{
  "n_layer": 11,
  "d_model": 96,
  "n_head": 3,
  "n_kv_head": 3,
  "head_dim": 32,
  "d_mlp": 192,
  "vocab_size": 22039,
  "activation": "swiglu",
  "norm": "rmsnorm",
  "norm_place": "pre",
  "norm_eps": 1e-05,
  "positions": "rope",
  "rope_base": 10000.0,
  "rope_fraction": 0.75,
  "qk_norm": false,
  "attn_scale": 0.177,
  "bias": "none",
  "tie_embeddings": false,
  "parallel_block": false,
  "init": "orth",
  "init_std_qkv": 0.05,
  "init_std_o": 0.05,
  "init_std_up": 0.05,
  "init_std_down": 0.0,
  "optimizer": "soap_variant",
  "lr": 0.00394,
  "beta1": 0.95,
  "beta2": 0.95,
  "weight_decay": 0.072,
  "lr_head": 0.009,
  "grad_clip": 1.0,
  "warmup_steps": 200,
  "schedule": "wsd",
  "decay_fraction": 0.46,
  "decay_shape": "linear",
  "final_lr_fraction": 0.0,
  "batch_tokens": 32768,
  "seq_len": 256,
  "doc_mask": false,
  "train_tokens": 173900000,
  "steps": 5308,
  "dataset": "wikipedia_en"
}
Each number is 128 + 32 x the weight over its row's rms, rounded and kept within 0 to 255. Layers, rows and columns count from 0. Numbers have three digits each. The size before them is the row's rms in percent of the matrix's.

# layer 6 attention query, 96x96, rms 0.133, rows 0-95, columns 64-95
099:164181113168061156137081136097093147098148128130133147153148106144045175103088066126095064121145
090:092155135169139126088139106136128061171119057093091191088138158112060125100161173165126119147182
091:120097139104136134175150161112116140147119139169068093149111075072124147219149128155161154151122
106:162163171092121157140108119082113110144172144157172164091146128163120073148079143098118069132171
116:126089109158145124160105093134157173109122161153110172148099119093159091113137118142113170152170
129:086091120141125123132177184160116100075135106145105110142094108091205117181093168066126147159150
111:085113065168148151138124157109147106112101132147092119194144129083174078114098108148168125140216
114:125127171111119148122127069078099162169134128047160100138119189119125158186077128092125152150112
111:105136191089138113098119117206157094135119128162113115115140149100160180118081098115108154116119
110:093086104145095144096136125113057137116143095072111127117141089130113156106134144150154088177180
118:138145122182119074137137148140144108178114143179146147209141117184102140126128153176107177087155
112:139067128174199103154144161150093124132097098157169133109125170190108148170178169116138152180108
095:142154155177089106070104152150133112076116120076129108061106083188075133122178118133075090112121
091:214148125136105110073135142136132130126122161049161113113181139201134104145128118159138048079107
097:126080171096153070108151160177109153087194143070161129150117197101137137116104095111170217146115
094:103171077156074187204134115084057135140107119142078191142109093054138132167171173164092100163127
087:120156120117084112133106105113163081099114145158135098101106070137085190113101094138107056070104
106:153129088133158153072114093118176134119152105132115131084192174130076170118129085105122107109093
087:106149139112141163093153029109127148169131155129074094100089102109179152127070082155141078115115
106:177124099128116090099138153136096150128147155117080165132139109084151091098141135067149125073165
107:088144111140083166107101124099149152079114124144118130150120150100111091096163221104116092139123
118:091078159182150134111131126224118109131132117182163064131135141075116104140114143173137122135162
109:068122130095129124130124139113178102131103162117179185102139147145170155130089139138107109117073
117:117134112088194108129144077122175158084138100111086123138056136127109088175145134119155116118181
120:171123126141113153122115150060057160162132151079105096157042092126137100141099179192086133129093
102:094196140107119097127125144102110084181148148168126107119122118134129118162152114144103110174122
120:100143163078112130131131118077143159118129087088079103126124090109164126134153063150181169160090
120:097125134161077126140149105123130137042094114077123131121126178135106111117092133082126195134133
114:136177108121115120082127167189120098159134115097137141172207075087112126093078135100096122133120
116:171078104150173110119095171192146101129133132106158172080116107100155073135132135097132156131159
116:141124157065141127100128120104126101155122141079123084095120152184096119128088065076101105181137
107:173127172128146123189113126195141089163114079111181161141119160155167125119113168102148135197081
063:122142098126090119163113106202201060146181127205129150124086077155083105161180090127098134114120
072:146131096088133157128180167088104136140151146119137079207129185128085107159140088156116111129140
083:100118133087143200155145146105065117103104093092096088200101152123142094135138145104133158104167
088:101131151049143136144106146078165101113076105128171104116145109133170157091146108194177085128074
117:168174133153165102125095102159152157129176155086137147128082109142164154191128122091136139172126
086:152156133100138117138143066125138143118194154151134114077075175155092139112123180132083109114152
119:135150163098162117141113094126156118139107129152129126092117145145116213122150096161142093125025
116:169153129159160079119166178141151138129176172133154129102164153114182115141180114094104126138075
099:140070178111102111156099122104141105109134146162121095170136161100143195139161163105141129098112
085:077128135128098142129177123152155135073131126147098090128084111152135097136102147138095154142150
108:132146064134115097176131112081134157137102105095140128155173104177185173141101118101131126134158
099:169125129085140120101100115156147089151108132134094128120147066132170104142135129116158088141137
075:134181127058149123098109145116073132152098097126169120104090072116171080140084123118150171046156
082:107144134153154118084124093171127091111116129148106146135113152125110131079124193140116216152164
085:095155122101159115135104099134179127084091109182081180149174144100136140077134160156113113136117
109:152127116104155097136097124139189079114107153111147142129147129120123182101107099143164115197067
104:065123098127087143091135139148093161135149102156121120169123117116102056167098180127122159076200
135:179164155092158129156094101105140120157128138088173119085129140172114210132159098126168087129031
089:082126061153136093134131159157154152133189130096132101093121181132113082198133147028132188135169
094:083080100097173137128148088128158114131151118144064122181197096097153097192089108165121118133132
104:117154137149118154092104140167141175084199109115161146129179126089147072136080069133094160140112
106:138135176059154120144161120153124114171124090096128127133086073167137134092088172132149136105137
094:066156128147125172168094100048129112151130111153160094126092112147071122160114118169133106073159
096:133188120118104096212100153139137154177156111165114116054084160173078153149150173121122168151184
104:052074091111107100171202132122185088120078103195101118129105100105156178146125156175136128123181
106:142081165142148155092097058122095150140087170079134116110136133151122129095183143081124160137160
101:120125134200111141082149104114093147136159146133125109118086103118103136134174157091081176083133
107:178159178123081126106090145124080081143140087110182159118163150104137173108160084117136130100075
107:156135146132115162116140116120118123154072146142127115128127104116084069072132158113157130130088
104:124121164231140123119148077137146149188142153130118090109131141175095142202180146153108156115125
111:099178089128160117131155043100153097107116165177140123118116078114130141100069198120172094111192
100:136133145145145156155094205114083130106135142114146176170158094116205112120106101104092090155171
085:136125145099089112155139181161111075147130146159139157137122080164068154093190129114090121147122
101:128128098125126160150118121119160129124130095124177155122160084105074079147139118085154121130097
094:145136104102128095117120154127118129122131083120205121147141198102103105126067145113140099126130
085:160169144117196128119050133126137153095175112080169135067114087153095181123112105142133078125118
075:166099104169112090069151161143159147104124147084065130141108113102161102206097141114159169138130
077:171151151121172101100097134156100111106170116126131113092078064105179077150125177090102168122111
070:150134151161135135156154087111112090142131064178115046127041159095104168139122186190104163116193
102:149073163121145167143111121127097059149145129185086084105079097093090105077159144153164172125145
094:181055090083101068145160153105099175097177130142096138149146148116143165173110138154119138109099
096:131112140092129144153169118165117149136131081143182143087148104121169205148125150105196142083120
091:098166119135112105174103136159156161101123040173100151081129073206184075099144120073163129129101
089:126154121097096157093144135160110068125180153126109096109091148081138095113118108097129140144128
098:219078167129160146085122101137168162069126082118130118078065157133140126183209086108124132150133
083:177139145121127119104074119169141215061201112049146157082073162153110130112142112143123133133103
078:147174167119097154141117159178099102161103168116133109181166176127105164073095151177150129151129
094:097096140126150077096135150201063150096179148103122102129095183129126113158098171153092147115125
083:106084123132080149146098156146098104141122095120175143164156160084128094124139129144142127098184
094:048139111129113133107196101120142143194125112125094134155082148150112086133105121122108209106177
087:171193164105130195122114095134128126131120117099147152085116154124089203070138130198124114132044
093:141190119118144093084169112109099157188136150107205119187018131105142116141112157170108115135197
087:102058109163100159090091163071096127154143173180127147108179128129120133113091077156103110204158
092:188162120081132106092086142180137137148149182073155100162152140161095157168111084079163130118110
092:151106153171138111120126068105140147120085118165173117115123194117186155114109190196142104132169
093:114127123188136071111099086142151094117215173156077065132086091161140138143083173126131070129115
111:065073137167100111160123076073107133106169157143089150151116150158115163134092134166187137058176
090:068085135110142124093131101143156140175119152148080158109057068169104219157168084136126137151165
089:076144076174061127160144098145100118109092165151156121145187170061163102056099167166104141153139
114:142098164132070143137088152170072148103166122124075171195115106118149178169159065112150114145139
094:130148144137151128104132091142082101080104098198077126112120136076114103104179164122110118138117
098:030051188098165103185131141129109079164129107123113093105075130131115157115142094178108181182133
098:178112143149101123105132148168104088110156138085137120084181178166113145142125124106115128150141
099:131113127068125101144153146181158118136111152222134041152109142163160122202162154149159138108135
# layer 6 attention key, 96x96, rms 0.134, rows 0-95, columns 64-95
086:126112132075179130119134100147168091162132124072153110135125156127174073091116219117133163121128
082:090081127136145129200205103137123142079146148159090102138097156145151102100109113100130148116120
087:083109088142135114172169118109096112195087183117131096098124111095117144104169119195173126124094
106:193159176111159124115106180108126157136170110092164109099133087138130079115145127113094094092107
095:096140128109146091169137188167075117077102187181086165169141151101133092116114180142144181090162
122:097134151164141168192128115163148125126158117145148137128201153091207113131111111136116174090168
070:127129099136113138136123108128132076071116145236121148178152075101118124064078179197154079111147
104:094180102060164195114143120101145159132146136121170098162169169145122110151173073112059127094131
119:127119183077131125078146108196153107097130128141155162129123158133187150181124089118076192124115
107:132101128134170170137119158093047149148129133103110113131161104133087160106057106128156105134151
123:147071088119127071086123132150111133106099120082184206192105167108106122119167162128155155164112
112:108155140177131100169112173173128138121130108133126159113174110160147136143110140122130090156104
108:174169132149119146177159194134081094142138183136150161115123132139086105132126113162140127149100
094:146191155141148087101112152135102152108153102029082099101141155169179161139152128166197074107123
098:107138110145110182196213084104131113153108083179105148125146130137042107121092122112159158175168
097:152119135163110126130178127138143096123178136170073085144165155105158104115116138147113131130178
117:161139140128145089091059121109089184132142197122122153105125137110112181178145121166139089157111
104:176153119093120134077085158135135158122181102147121150040169122132147150143149056142125137164043
127:183115145096126107102125054118119144145153129104155165064127170125115223168181070136105087121123
114:100159136116120086159095135227059169099123136116120122073107130151106155162143148140122124104142
100:101158099186101177126119108095152120097172152130145154117137102112117097126105133136169081154101
117:148099184143121098080063109134183083067162075146137142162095138137165094105141135124115132089116
111:159141156117164142099087105159157084141135125206174087173136092152145115197102099159097198171082
122:172157128151146135106144134100182141159148178101102124128196136107049132139070122135153132122109
119:117192100123172135084110088108099117176139088114142106140164159135109127156161149155157127114157
104:160089104125110135104156151160168089123103094091127104140098136161186146170159111118092086130102
123:119160094090201112130119110126081149141124069085113132175119154100152149169105055144131088136061
117:128186121134098150097127081118144139063179113126109096089158179094123081160149173064124113085055
113:097157127048157091054108145149119099125114119130217126115187111158163129127117152071125158133122
121:126086171146102147160073165135175135165168149148156125071171100120117079115092139057146094089151
116:109106124138169146098181132127118108138152122147169054096158175112126216146107148143142139135135
105:110147085177170130141139119113143147157119189156140106122134113187109109053196061169043066094131
073:171122100081139124132097153069113173139107161171085144094142169162119179183111156180105133170100
083:112105128131079138108154122159165099116135119139128137126132159122183093097125162150150135079153
077:131147111166109157151118136154132092136150147123147084156101130103113135117153084179176087115116
102:104132109143156137080160085174116118161128151076081085092125089163118139192100156131092130129138
113:123105125102046158134078156103130095076103148127158171177139139125146099062124107165136111109127
099:154134164097111123118178075139156093146200185128134104096111142158127178173141125144056106161063
072:160128157118145124073143124120089132138173099136115155128145139139160137136118107079123200138070
107:090101065110112131161123113092106139175099149124140147148119113132116156035131155197177123108137
102:138115110103066141110041142201141091051110167122143139080093123122101073090166174143143125109111
094:117129184135117157089100141143151105085136154156190127126154134074131091146142095102084149131041
102:186117089095117129124150167080140105125063086121195149166100124073173168105133094162091116157117
106:105131082102166095159143162119100156164115167094154129108116079089077148171118102150221140133149
074:066097121166126144122148171124060127128114213137124115141123079151143165145208100173119090113123
071:184139116123146097162140145067074151125154164154114126127130115164049136186166078147109147115144
095:142120118112141104167153079161078151172165155097120095119123127151094126214154128151117094105137
098:151141095096146088097172075141127170155161172082044087083119139167116143213149146107129108141128
094:090160132177093162146082198122114101081095107168178154146139100088115071078134137116129091125125
075:161150185071127124082153118154137115104131141096108137148123130138178132102139118104060173146053
107:092135093154110140163073233131104135104084089151145147182119110136140053089124137134143079090183
091:141183093141128185201123183111084195140135169083090101087125119181148121102148137125159085124166
105:148159143112074140130117165085123150151136130146126111181164145102120142159086084148115133159142
120:129108116192172132152173125107149149145119123111097129110169129080071124127145143148176158093135
100:126130128129112111079113131160128123117153140151057123078119114157123097165137195171116088121189
099:113118136162137060137131162125131180145138136139137152110044100124103102133165146127134139113161
089:110114121101119118120142086116121131135111162111118080073125177065170078163178144127114127107108
111:167201105069087152121178140142136096170086090082156123182143146075097120158109096157185085130099
093:120152165116107093094137103150168078086183116174120087158151154112150127139158145120041115142132
101:163109130096112129146138139130161130101085140153093086194121113132126184124098067147189188141125
111:155118128100177074080124063103159160171141074101068139125146122161100157156117152110118144135124
112:150190102122124133161175172076141110142137128175118217123155127142111167167108152117090146141131
106:111103121129124109099174132159146064132171123131159145169155169134121128149112199200126119101113
106:148067126089056125207103099125112092122102180083154146090126137102069183111126171122203102119106
080:062125107094196116156134140132146103124121131120049080122174144119149135122067170077140166149128
087:141150111095114077129154144225171172110129117145191093101127171129157113168069143106099136117107
076:097123094131150188124105135118168164118125099119151138104158119132106097094020121099147148155139
073:154161127091120115133159062103125144124165087137073098097081127137139163136164089125068127145111
099:121095176157164196124105171102083122132099147098152181111174114153105056090083133097150153086175
100:143140130187151127129132182124093145170109092103163165138135096145069068154091148105131153089188
146:192144170155155129081184081140156130098156152091138104072119127147142207161130100173098111142082
088:169131127124217122114142161080162139085141122065128114064109140186116131150106149118098087167149
092:117150133069057168074125148105106122097121059088140150127171151133170099143147093059117095097112
097:190142098124098069103144153204144122098111116160119095064105121105139101209089150041110145119109
093:102133145109161155157155121088106149142102074069112153170091058061081157061130151161140121119153
092:152130152134165103116152159185108068182075166157148110114117076109124137119077167130107112084062
099:081129139086097151153116135159083121227144114107136096184104107116130117132096120147094130145117
089:152086164209164174138152128124128118079139145096087086124097118075135163156202082147160104140146
108:090108121096107102142137157166100051202098134160117055180141101121156193164165115141157069143112
097:089129110137105152208124144068133126178109121177131116138145112129105111109055140098133146145177
060:121132134120154123145099174100104144144081087096119120135122084134141120130105127126160058080188
065:121103121167221173156063188056114138094113124105143129113154092185085097111074159135162108090177
066:150158133093114096116132083200164080120142126175104062091074178096178111119152137099101163168081
098:193118137104166093158138118117136147167169156142115126139106185152140166157136078178097164102087
095:167110122121149116159145106105121151109140125119107142188121117167167134114102132075157115112159
092:135102144131094103143131175100066085155032123167137099185130081143102124156192170196165149132168
083:167147080128117130100109136179195143083144074149188175063051141119198104138146093072143159140096
100:129103153137094134160136104106086086130132119135103142139134123179101142148133167100127137151132
098:086108129140102165128169173167186141089137145133071126088161122106103114122144115076058114084134
094:160086094234138136132089093105058165082070107126180128151187112132153125182115101075117172153095
098:121123086129069107111143091126170132099101122155140140138128127130122148141134170132128117188121
113:100087116108107105097160126102092168168201086056118131169110138113075162139081094128096156171150
090:123133077155130153142139179139163126141127126103130109093091086150125156159182083134108175170188
097:160130164112120155088105120123147106086112066149123151118192116059186132157187072082098181128125
100:075090143116169113113188126183128112113134195157179123103195095141109153079119130126147158169150
096:118154143161108081075106109184160139075084137129134114073097130179142089149172088093163132162102
# layer 6 attention value, 96x96, rms 0.13, rows 0-95, columns 64-95
089:084125157100098151105147115100187175170151129165093182144159150124122108097147075063105130111161
102:126109083166123111127110071080094202131121093086105109099093080088129172139191089094114147155137
097:112172091104108114171087117128052115180152130105162115103086145135167127143121201164129162095136
082:161160142130187193137100153077111146132083155154072096151133158134178163126127168106143124137129
093:072114108128137172091121132153170129111076156112108144163098181172148127154149104075137153100141
097:094079115150127072119150150169059141134095152170150168171076108096087117164123151090105139096205
088:181115094126117133077079137170197110083145122168126092115103110135138141175101110063179137154123
094:114116085180142151108126102108179127138126130116164110193140104104110097139160136177158116122163
089:179088112178165141116092080138125167193131127149191112129195106101145060069080130149153127157153
096:152157054175093170110183154165105123090093129128129139159129162161111117101171180136131080131136
098:152108179144115097153127108146137096162062125132116132137063111123118104165120128099134167142131
104:121130124159198081110137115134078090141154114126103150151117072142186143143162185112139105140141
097:101167136117090135099154199148152066107110120175171158151135124140166131155168124113154156158144
089:152114154101107115129105178117149182167173133120153124089172157222060100137150147073144151124125
096:165165132147112130108122173145177112098156141172093080128154110099092125083156123098167126107175
098:134134150138169092201170138101130167161166077130091179129088117086119137091139162086133168102114
099:113146144109123128158116135127148093161159137052119150136152153108148178138130095156148153111129
092:143171106196091132127092098103084067204137133136150089126086150145169088096152068145146128099116
087:141165150104142154178128052076134154132103130103188156153142082137130147143151157080092126164103
083:136072147094064162145131172129129152170152096128101092176108122123110119150127115165089120147045
096:150097157123079104112127151136119143139138150114125154135176150054131096151189111135181118135152
099:058078146105145101117194148161158124149126100167099135100170119070063134110126084156122127118127
100:117132147125118102124157173170151126133107189118131144144149134155105130128099111161088127041172
092:130140134150073117123104164154167143120109166136104166133161172105151123080158136157152167110157
094:057191113201133168090136092127158137097065098133140111069120183197178119091138124076134128151147
096:126138154120127159125150141177109128117166126178139176137082108162145121106102185128136113134111
099:124104161132158144127155127107145120149130065143077131082094182155124115115144094065107103122140
103:121128154114132176061118112146171123100106145126121096090119141127142078166125141140147115113152
084:179138165118132126125196130164159173146102133080128119125156114064108091133141093142134138085131
092:111148119145172068140117145136153186115094117122115165119095114115096145093148130148114165105146
083:182105117151141116159140073117215115132068107119093126054124156098125094103154111091162156111077
102:092131163143130122114105138094122170122140156140080124163132137145152180054099102150126154114137
108:132141146121153152125065109089120057122148130100149105094158166120115070169168123117093087122118
118:119150078140152084116114162114116090118032128091096075148161089111158118109120092193103129052112
110:126106148179121060132150122122169179140167117124166128183152102132082186128115106135103153131075
097:105083150141144167138108124079154142173155111105101137124112170148099167147107129049183114128120
115:103137123132127122123149144115153178105160095099104154057175116188130139151140111106114121192127
116:121115071108153170070193101131155156109089113089191121089146153128113083087139133138104102082128
105:121069108072182162127202138123146111100123146113110153096140102170114145085174185094121133106140
112:157116170122133189114091107124112105130100196126119159149111114034101068173118151122117111136153
108:166157150116127174135118119066156082159135125183118211176149131157098132103103154151088124123147
100:103151175043136125132142113102130141122134169081160078146074154177141148160106132107164142109121
110:135116157187139112193125120095133146065087196117119109127120103097113118125148118101117156153089
095:117230152086059150148104114158134131113114093135163117117077126125116083095095098068141120091079
099:136157087136186205159080166116144070117107095097100185104140127126133129137133118100174160168149
115:129179208104061209150089145093095123145128172113151144090090173124069139126132136119095071105102
104:119091060150171146110105172157128143109134189131140121147154131101206100118139108166140165109145
110:123159130098147054182116124132105140105097132105116136142116119162146097109146121118156171068132
102:185162196159122152072107107181144117141127116103139126115134091063096118142114069081149078142125
113:112094144123169105121128139078161182147148060138117115145157095159172171110076141076167169186144
112:163152167097156159191155090101132146104093172121134117125162158138124134112154105143060125053190
112:187192105114086114161124103133140153110189175146125126140130157137184184143166174155143112123121
104:041126089152171112118127122112117134114108132123096124174107099088146139157120170160074124122175
117:128139100140134117098181113129169122092111098135075089110138057130130100117129065154096096112161
113:148105123136157108188121124089154110081074160145117162164158109131134135028119149150114195153121
112:113108132142137018144136144100147116109132092131088090122164057144185104128083102097109123123089
101:128104157119167114165070129182093196116128054106133089152166163164077113088163132119133104174103
110:105163157140172167144117110139133136123122056159150127137122139155095150141113111147085171134083
119:164100141148116141186136158098157123066146136084128104159103115145169120097188166180127131135132
100:152104067124141105163084143060125181132158146124174102121140121056173151087114136127136140160110
101:228142152156142158082109126096127129098112174097125177087146173129112142127067167108124135147093
093:201181094073148083143141153101106147125114039102108176113129123147086145134121135132162159123154
093:129133138130137187086133122179089105163128072118215133063151176187146084128105116121138091155104
116:128162137091116156110165130154120094137119137086125192125108174165113054141097147130132105068108
102:232168160099118148172106119096155105109153138121137134180131128117128121111186136117128095144157
089:133192159131156125160156133186106085074125166092055172138156113109092112095128068083147134165162
103:156138128116129122092172110123145096099184140199079150092148133114118143098148142119178193103134
099:120145138053125105119167152109136091117096103141151110122179128087159095094103109136151138145118
097:166140118101118078116161135152203105160138133113106141133118157230126098107135123074133092126124
100:112180095134162125122179116108109144083128087109106170183112111105124211139135171143138139060144
097:125152095138126103077162090128089207133099107107126097092099101120087073092092197098094116125114
092:136123072130127132129143112073126133174092117082054101138139135105118173202107095098163149126130
106:156170132177142154076092104124184225103108162155120095101163095153114098175199116131148145127121
098:103163159138098135096084146098105114140131139132115147143165129145173125135114185130167133163168
093:123098101175166092156214137135125138120112154154126126164144156121080098161079206137124135088157
099:123093090184190125091136115131127108093159128101144203130073099160104127154192120159122160146136
091:092182119138158183131136124149180130107105147121083131143124118123119083112142094154101119127163
094:121205068129109067110085130123085132155101097144080138106097121110137142111159082154091216158157
098:121167115141114148135141117173166096109132085188201091132087140130156156124101157127171179180117
097:098065153089100152094128107082146156142124111143074070082153106128117110125180130138155118164119
104:108171097139112147118096138157150101108113064151103051114137086071129124075115122149135168162120
090:082074130173089169132106132123114120122097174168067171133116155096093118151138115109104159148090
098:136115101149093135088086119108077111092128139145147159197105141155149041121128098105102093162078
091:130110152150158151162061099156178115120162118188097086149104123124192134116108178152121153151136
094:135114192174117134119107124117127075166155076141121087129124153048117164105137138129176058209130
095:122128126166124110120145105168197096155084152215103138125086125126167091104160097194128074149119
094:191146140128113131133133151137110156096142118112102134148166113153065118090121136150114177128153
101:113080060136099176135134151106148096193101083151160065177104160109139173106150058211107087167138
095:096129087196159153079117172167161089127145101128178136108144143085117135143116067127111094190126
097:107136122136089134104110112111117102088104105107111088109088122079158128131106142146115039145109
100:166092125169102084115131148184111163129035116073113162095138104103152120124124084171175099175145
101:086106158161183067126133142200097152127085128138075179109122136085131123127140165106096105097116
096:153180122145141185116144138117127104192129082146136132126063108099070143121093069058081114155117
100:105133115141110130111098114152109121103112191140171102122166175112111150195147103117128056101110
102:189118084151095125160116110117080109153121099067177152133075096103081128122196177121142069181144
103:075182154141092127128113118126111089115119072179163113153114135113128139104152195179158134109135
# layer 6 attention output (transposed), 96x96, rms 0.117, rows 0-95, columns 64-95
088:165125131148155084162091169163111126055124090098181053110129103092149152118150135165137153148089
103:132156202083149131175164180134133091155113120168198113174104170153157152103103174155098094130125
099:161088114127159163118157094105131082142108157100105122133148097121118124129167102070164106149107
074:118083120108099092130163105130150116129160150092139141092143115088113102156100128163170142123105
093:143169137107104131155095128102144136152144125118116106096151074094103120116122164153183052106126
104:111139168094118146123122110117165082082115058140149103094163130121149162120127139157125150164079
097:087119090139136131145192127070058133160053142127136162143166156136119094121176091168115104098111
091:126138166094107133144105105152073100123108088123134171045118153151120158128106065105085151142060
097:129139138117143090147134125062122159104109162105106149128164160190111179172114062095112164123094
094:092131178099135095130123132094160131123159112188119131129167074140164076163097108104136189058110
093:128067083112136138150137160105113140093165051107090114108169133149147169085088118124139161145136
102:107094089145124108109129145123165092123079151141137157134132198108076056094135141124092144192162
104:167088091142186149135143068087136137139106148138085114098108149123054113114092115182129056115144
093:115101091184087159105145072126143077096135149169088171161131065021173124136106092195112122150097
106:101118174109148126164133124173102137139089103180188142093127126121132097153086119155097136156115
100:106086164138076127049136135145104081086125166099161099087138118143150098174126116098122151145172
104:116114095174136137144123115123088161152087122163090127123123109126122099150123188112178095111138
097:112123115036095093120117092141140167056119166129106103135169093130151230113125127117130136139153
101:098130103114124099105139191166125090160159115139059095142108151101176111175103137151145132102121
088:114146141140187080174123104129146115105130173170124133088101110115111117064159153082139133090227
097:100178112131183117134119125124199139067157140168143141119073117193100175111135151171128137124091
100:184181106145139145135093108096060120108140158118153157132111159167152119170157180100121133154154
102:090136084138102125160090110056104084162161151126125066121121144077152142079149147099140093187109
105:099140101087205108117126108089143145163131127143101090127103090148157105182118092112124037168132
086:176106119058107087170069153151084090110119148143118160209153100079111123134107110167096099092122
095:134154104104110136166101142104143132115148151076083115121148137127078088125149118150135124118172
102:140092155162104105102083148177110064173125142109161124171155103087114092111190154143153100101111
105:146134065127121143184152198139129121107128122133109178136144129146122122085134131070127138088064
074:100098130143171165125050154041078118187116127162104127154111093178115123093137139143127189164123
102:121107168094126158087137150140124064167170092150179096121199172113108143139090099049135129149131
089:101173124090129132146134179103079190106166148091158100171111157155142150126082121162109101133115
108:159125103116143177149157148149138097169122103109133171102080133121116058195130123107126144130159
097:153134120139108140072140087077105093207133142150167147060132114186098177120172099056117145096065
108:092192096120074125108207130098116120142136076173099084150123136077105079129185140121159143079116
101:122161113084081128113121088141107102151084122085089113143081102166127214147081125158149163128164
088:128140167137200134207137150159119174171147103112196137078137109113171168136159134107112108158138
107:131127163148193099147097089159112142176081124138149149121106191138112175120127114110125134079145
111:162137175143166130102118179153171084096126147151102138079149124052114108153184142147181116172117
104:120157061122138158148081094159155173110138157191119174134115125088090083120128136107135108139175
112:140107111139088119101123139123087081091113113138149098061102152115165162180192144082161134152091
104:088117107145123097162049100084149154088136125123084161091169124117160163123173069134067119093151
092:130136106100140130109126070118149166166131159097049158135153126109127100131122148093115131120156
107:147137145130121097115166121192123147151117166127106090094113108151104149171171148122136124085117
091:132098096094114096153166130125112133079136167108191193151097116117160079103129100151094132156159
097:108094175156121100108172092114098189184107131155145067139075135128146161102133143180123162144130
108:164135161173139128121136105121142149111071070096159153086128121178104159123122159129148146118035
099:134127111123116063121098126167134076114134156173098111107080045126136055127140149157183142157121
119:082039084136129155083201134121158142124114118144104123123091072127123049126126214136117146160235
108:148121186100075093113127133138145127134176109123161094136158164114133178128134083147165141150062
103:101099158134150156167127108131122136131117086165122134092130175068175052136115119115135164189168
101:088075087145132118098116130144185136094151159074093136139160116141100151195103106109250091136102
112:074136107082151118147125138080172110155083116118116087089132072179039155154052129140180126111128
092:072096121130088150147093095146168134109131114128145062148154137095169152107136143105100141121127
106:092173118145110080138138181102120138159165134122144106141176183124144095121140094122104114070120
110:177150078100150103162118093121097137155070152135131160158163133101223129134092131123121078196144
100:167144153115093112149127134165150124180189155138147122134111167116144163183149176182110143090172
103:120133077193158060142211146163157119155179137149107099112120099128093201147145156156106139162096
100:156111148113102087129170143113126092129125118165146132099081127169121177136146196117142163115138
100:137146032100089129143116133168152154190116153114151140118127203111156126094093137109173148154110
094:103133169090180139108094116172099064168103116103128121190142132129135081121131152145129065121125
096:117085117143167132118116207137124039157113126136141117094172122130162116192136100150125156173122
093:115118127108083165119128112162146089103129129141114103072126186164083102136104162157110154127129
091:161131173145109135142085108079099163170124134112143174082146153147118201137177108123120120151100
107:155080159164092167121173123193065099162129132108054132110145094099132095091163070133095165139129
093:135186150129183145136069119154148098137119099043137169083160125075108113122089117058084123120137
088:125111121088150132159109108138122099114136134164092141093126128106073171086145141143144102050106
110:129075127121146134079129108126119133117085070126091155100146121084105167143100087115172124101150
094:113122154109181077127139086134153170103159100162152114099090081139252149107093111120061162141123
097:158169148151145143120152177143159169156178085172150142123093167105135086121164170111129157122099
095:138154145075163113170121085081105137205119131115092131121135158160120096160105098106194076101130
093:120158179136190197131189051123125137151129145128049081123146136101124111164109126190140103139144
102:101060063175166114139126114124125108087149076076131114083210194130139069105161189115116114133143
107:179142124154096172101155136090078140140132135080140150089094097135116129100170153099123097137152
107:131097106171120169110109163123118106141118160109176107192218148075187140131119126144099100145151
092:166136147118137117129132106172102129150091156083167137171172188084111073104145117086120135078163
104:098144119141116146106125149131120150133098095086126150082134100101141201130086131038140096122164
090:146111149143166114147124086124110117162128135147104142124077167141089159166142136125100129142153
088:072101074118116106094125148155147109128141119164142190167125110130137154098101102134053155098198
105:163148100067164143104136143148112050095135096135136164154106078105161121128131141174147198168092
089:123161093192165075096129103161158161091167120127158118127152157145057174137042156144109115104073
103:105088156114112099135125156151076174077161074133140112116125118111174146109076119175124173064129
095:086138061120122124156158116120136148155177166085154115173130081151094177150169071164093119141152
093:090162153086137127137118153127137129083103098121163119135108075099198083145113116147095142105149
098:141135133200112062129139183112108101066133122118121122149162083078094127167180136172165086136154
104:120041124080104131091170144130108096114152120111117112108066123133108195217190127139130122077132
098:181117067114129111117131177177141137147191182125129153094088099075117034133142062129077147149147
102:183108088112103126161179116165111133168096131131092184207111166135109142114137136153107109121191
096:136099120108103089142122142134182071106151111134096127117143148151141142159095118117059094162124
098:089069112120144121157130101117105114147083143186160145104119129153120130089158146192112176148152
108:100115087138179171137155112104138123103161159129106107146135058132098054120098130145176147168114
103:124073121096129160181110133110110183111127098096164143214111209119121135132068117181162119160142
112:156118083112185103154137136114105135146118154145179109154132112085104144115128173144212071114139
101:126174103139175061055180075130152172149128105117073115118136149173126084166197124131080187135120
105:170125066118099134142072141119122066158187225087140137185147119080160079076138171132116120120082
128:076072145147095193103130146054117077179142120103121072149137152103100141101094128109090151130142
110:151129107083111134105131109128108189149147175121114199158122096111104095111102111091143148122120
# layer 6 MLP gate, 192x96, rms 0.147, rows 0-8, columns 64-95
084:096118127096142107145177117113102146164111112114151126226126149125156067132142184140079098112152
075:110125139106180123100172066074171091172103099116139109130147154154050084144157055132089110158077
106:135139131084124177130149143152135083094076167176161180092085118138117143134123127135093113169113
096:118132163129113192129107140160078125169140116082145052072107122079130135159131144111090129144111
087:144110126115131130148128174089164115119130138149146138124132153086119163138069143140143165113111
103:163092146143076123076114108059096133151141122131133152065121140156119145149138104087122140125130
099:127072087122073128062077154150039137116115141122161188168135134125107200151133065141125159114191
101:177145159174118141132137088065117154130111088144153196147176127156125077133102116126133130143156
085:149139145133123157038140145149149165136098079106079156124089103127079116100123145108124125068136
# layer 6 MLP up, 192x96, rms 0.14, rows 0-8, columns 64-95
090:161148141143139192175160106168128103170114176096144108156136147130029096127144127128132187159130
086:141097144105117126129087199120087139112182144192141134126121145151094111139071156164109102123152
094:099110103206163116134144103144135126091062152116118143073126112094135106212185100089095139146116
092:092153137141129079088068102074130154076112142060127130147123167163140099113124158114055163156134
098:144166089099168156195103145084109073129107096093164108114119116144104143102119184095138119156078
099:137069111113184146110083107168128130138113102104163122104121102090118155192117072049150117183100
100:185176153149158117115104086111073109139150070128093104104098130120104167133147171089115088138199
099:141167134143118152138169104180147120146153162107156079083147121158137171138157123130151099131089
094:133110141185163131133125141099109155128148202169123201089142127110110061105093048093179145135031
# layer 6 MLP down (transposed), 192x96, rms 0.129, rows 0-8, columns 64-95
090:206171095136134127132099126182098075147093112140113122081099177124121163062091191181110103151098
097:161134097115176121095177136087149176135122118079129133140151163147099115099153088145115138077145
098:111132129095060110129120139139144069123192122121115114120123128081154084095081167116132083120165
095:122153134114153131116102179132121071189111095113114109181094199160119202155172151175120127140066
095:044099146131105066131133103131158166148101122123118098163145131143152172157137144077092039051171
107:137122127165126099107117126158147125060119163140143131146111113157171199082106120141095152116115
099:156137161125156161099079109081095164103078141141175167117094141166132181100104176166061129144112
099:139126099107092156118138123164082105136107034097106121147146096128136053106137139088175141125124
100:076089161130103122108155183086155206086101119176100184104108084110115141146136131092110139107133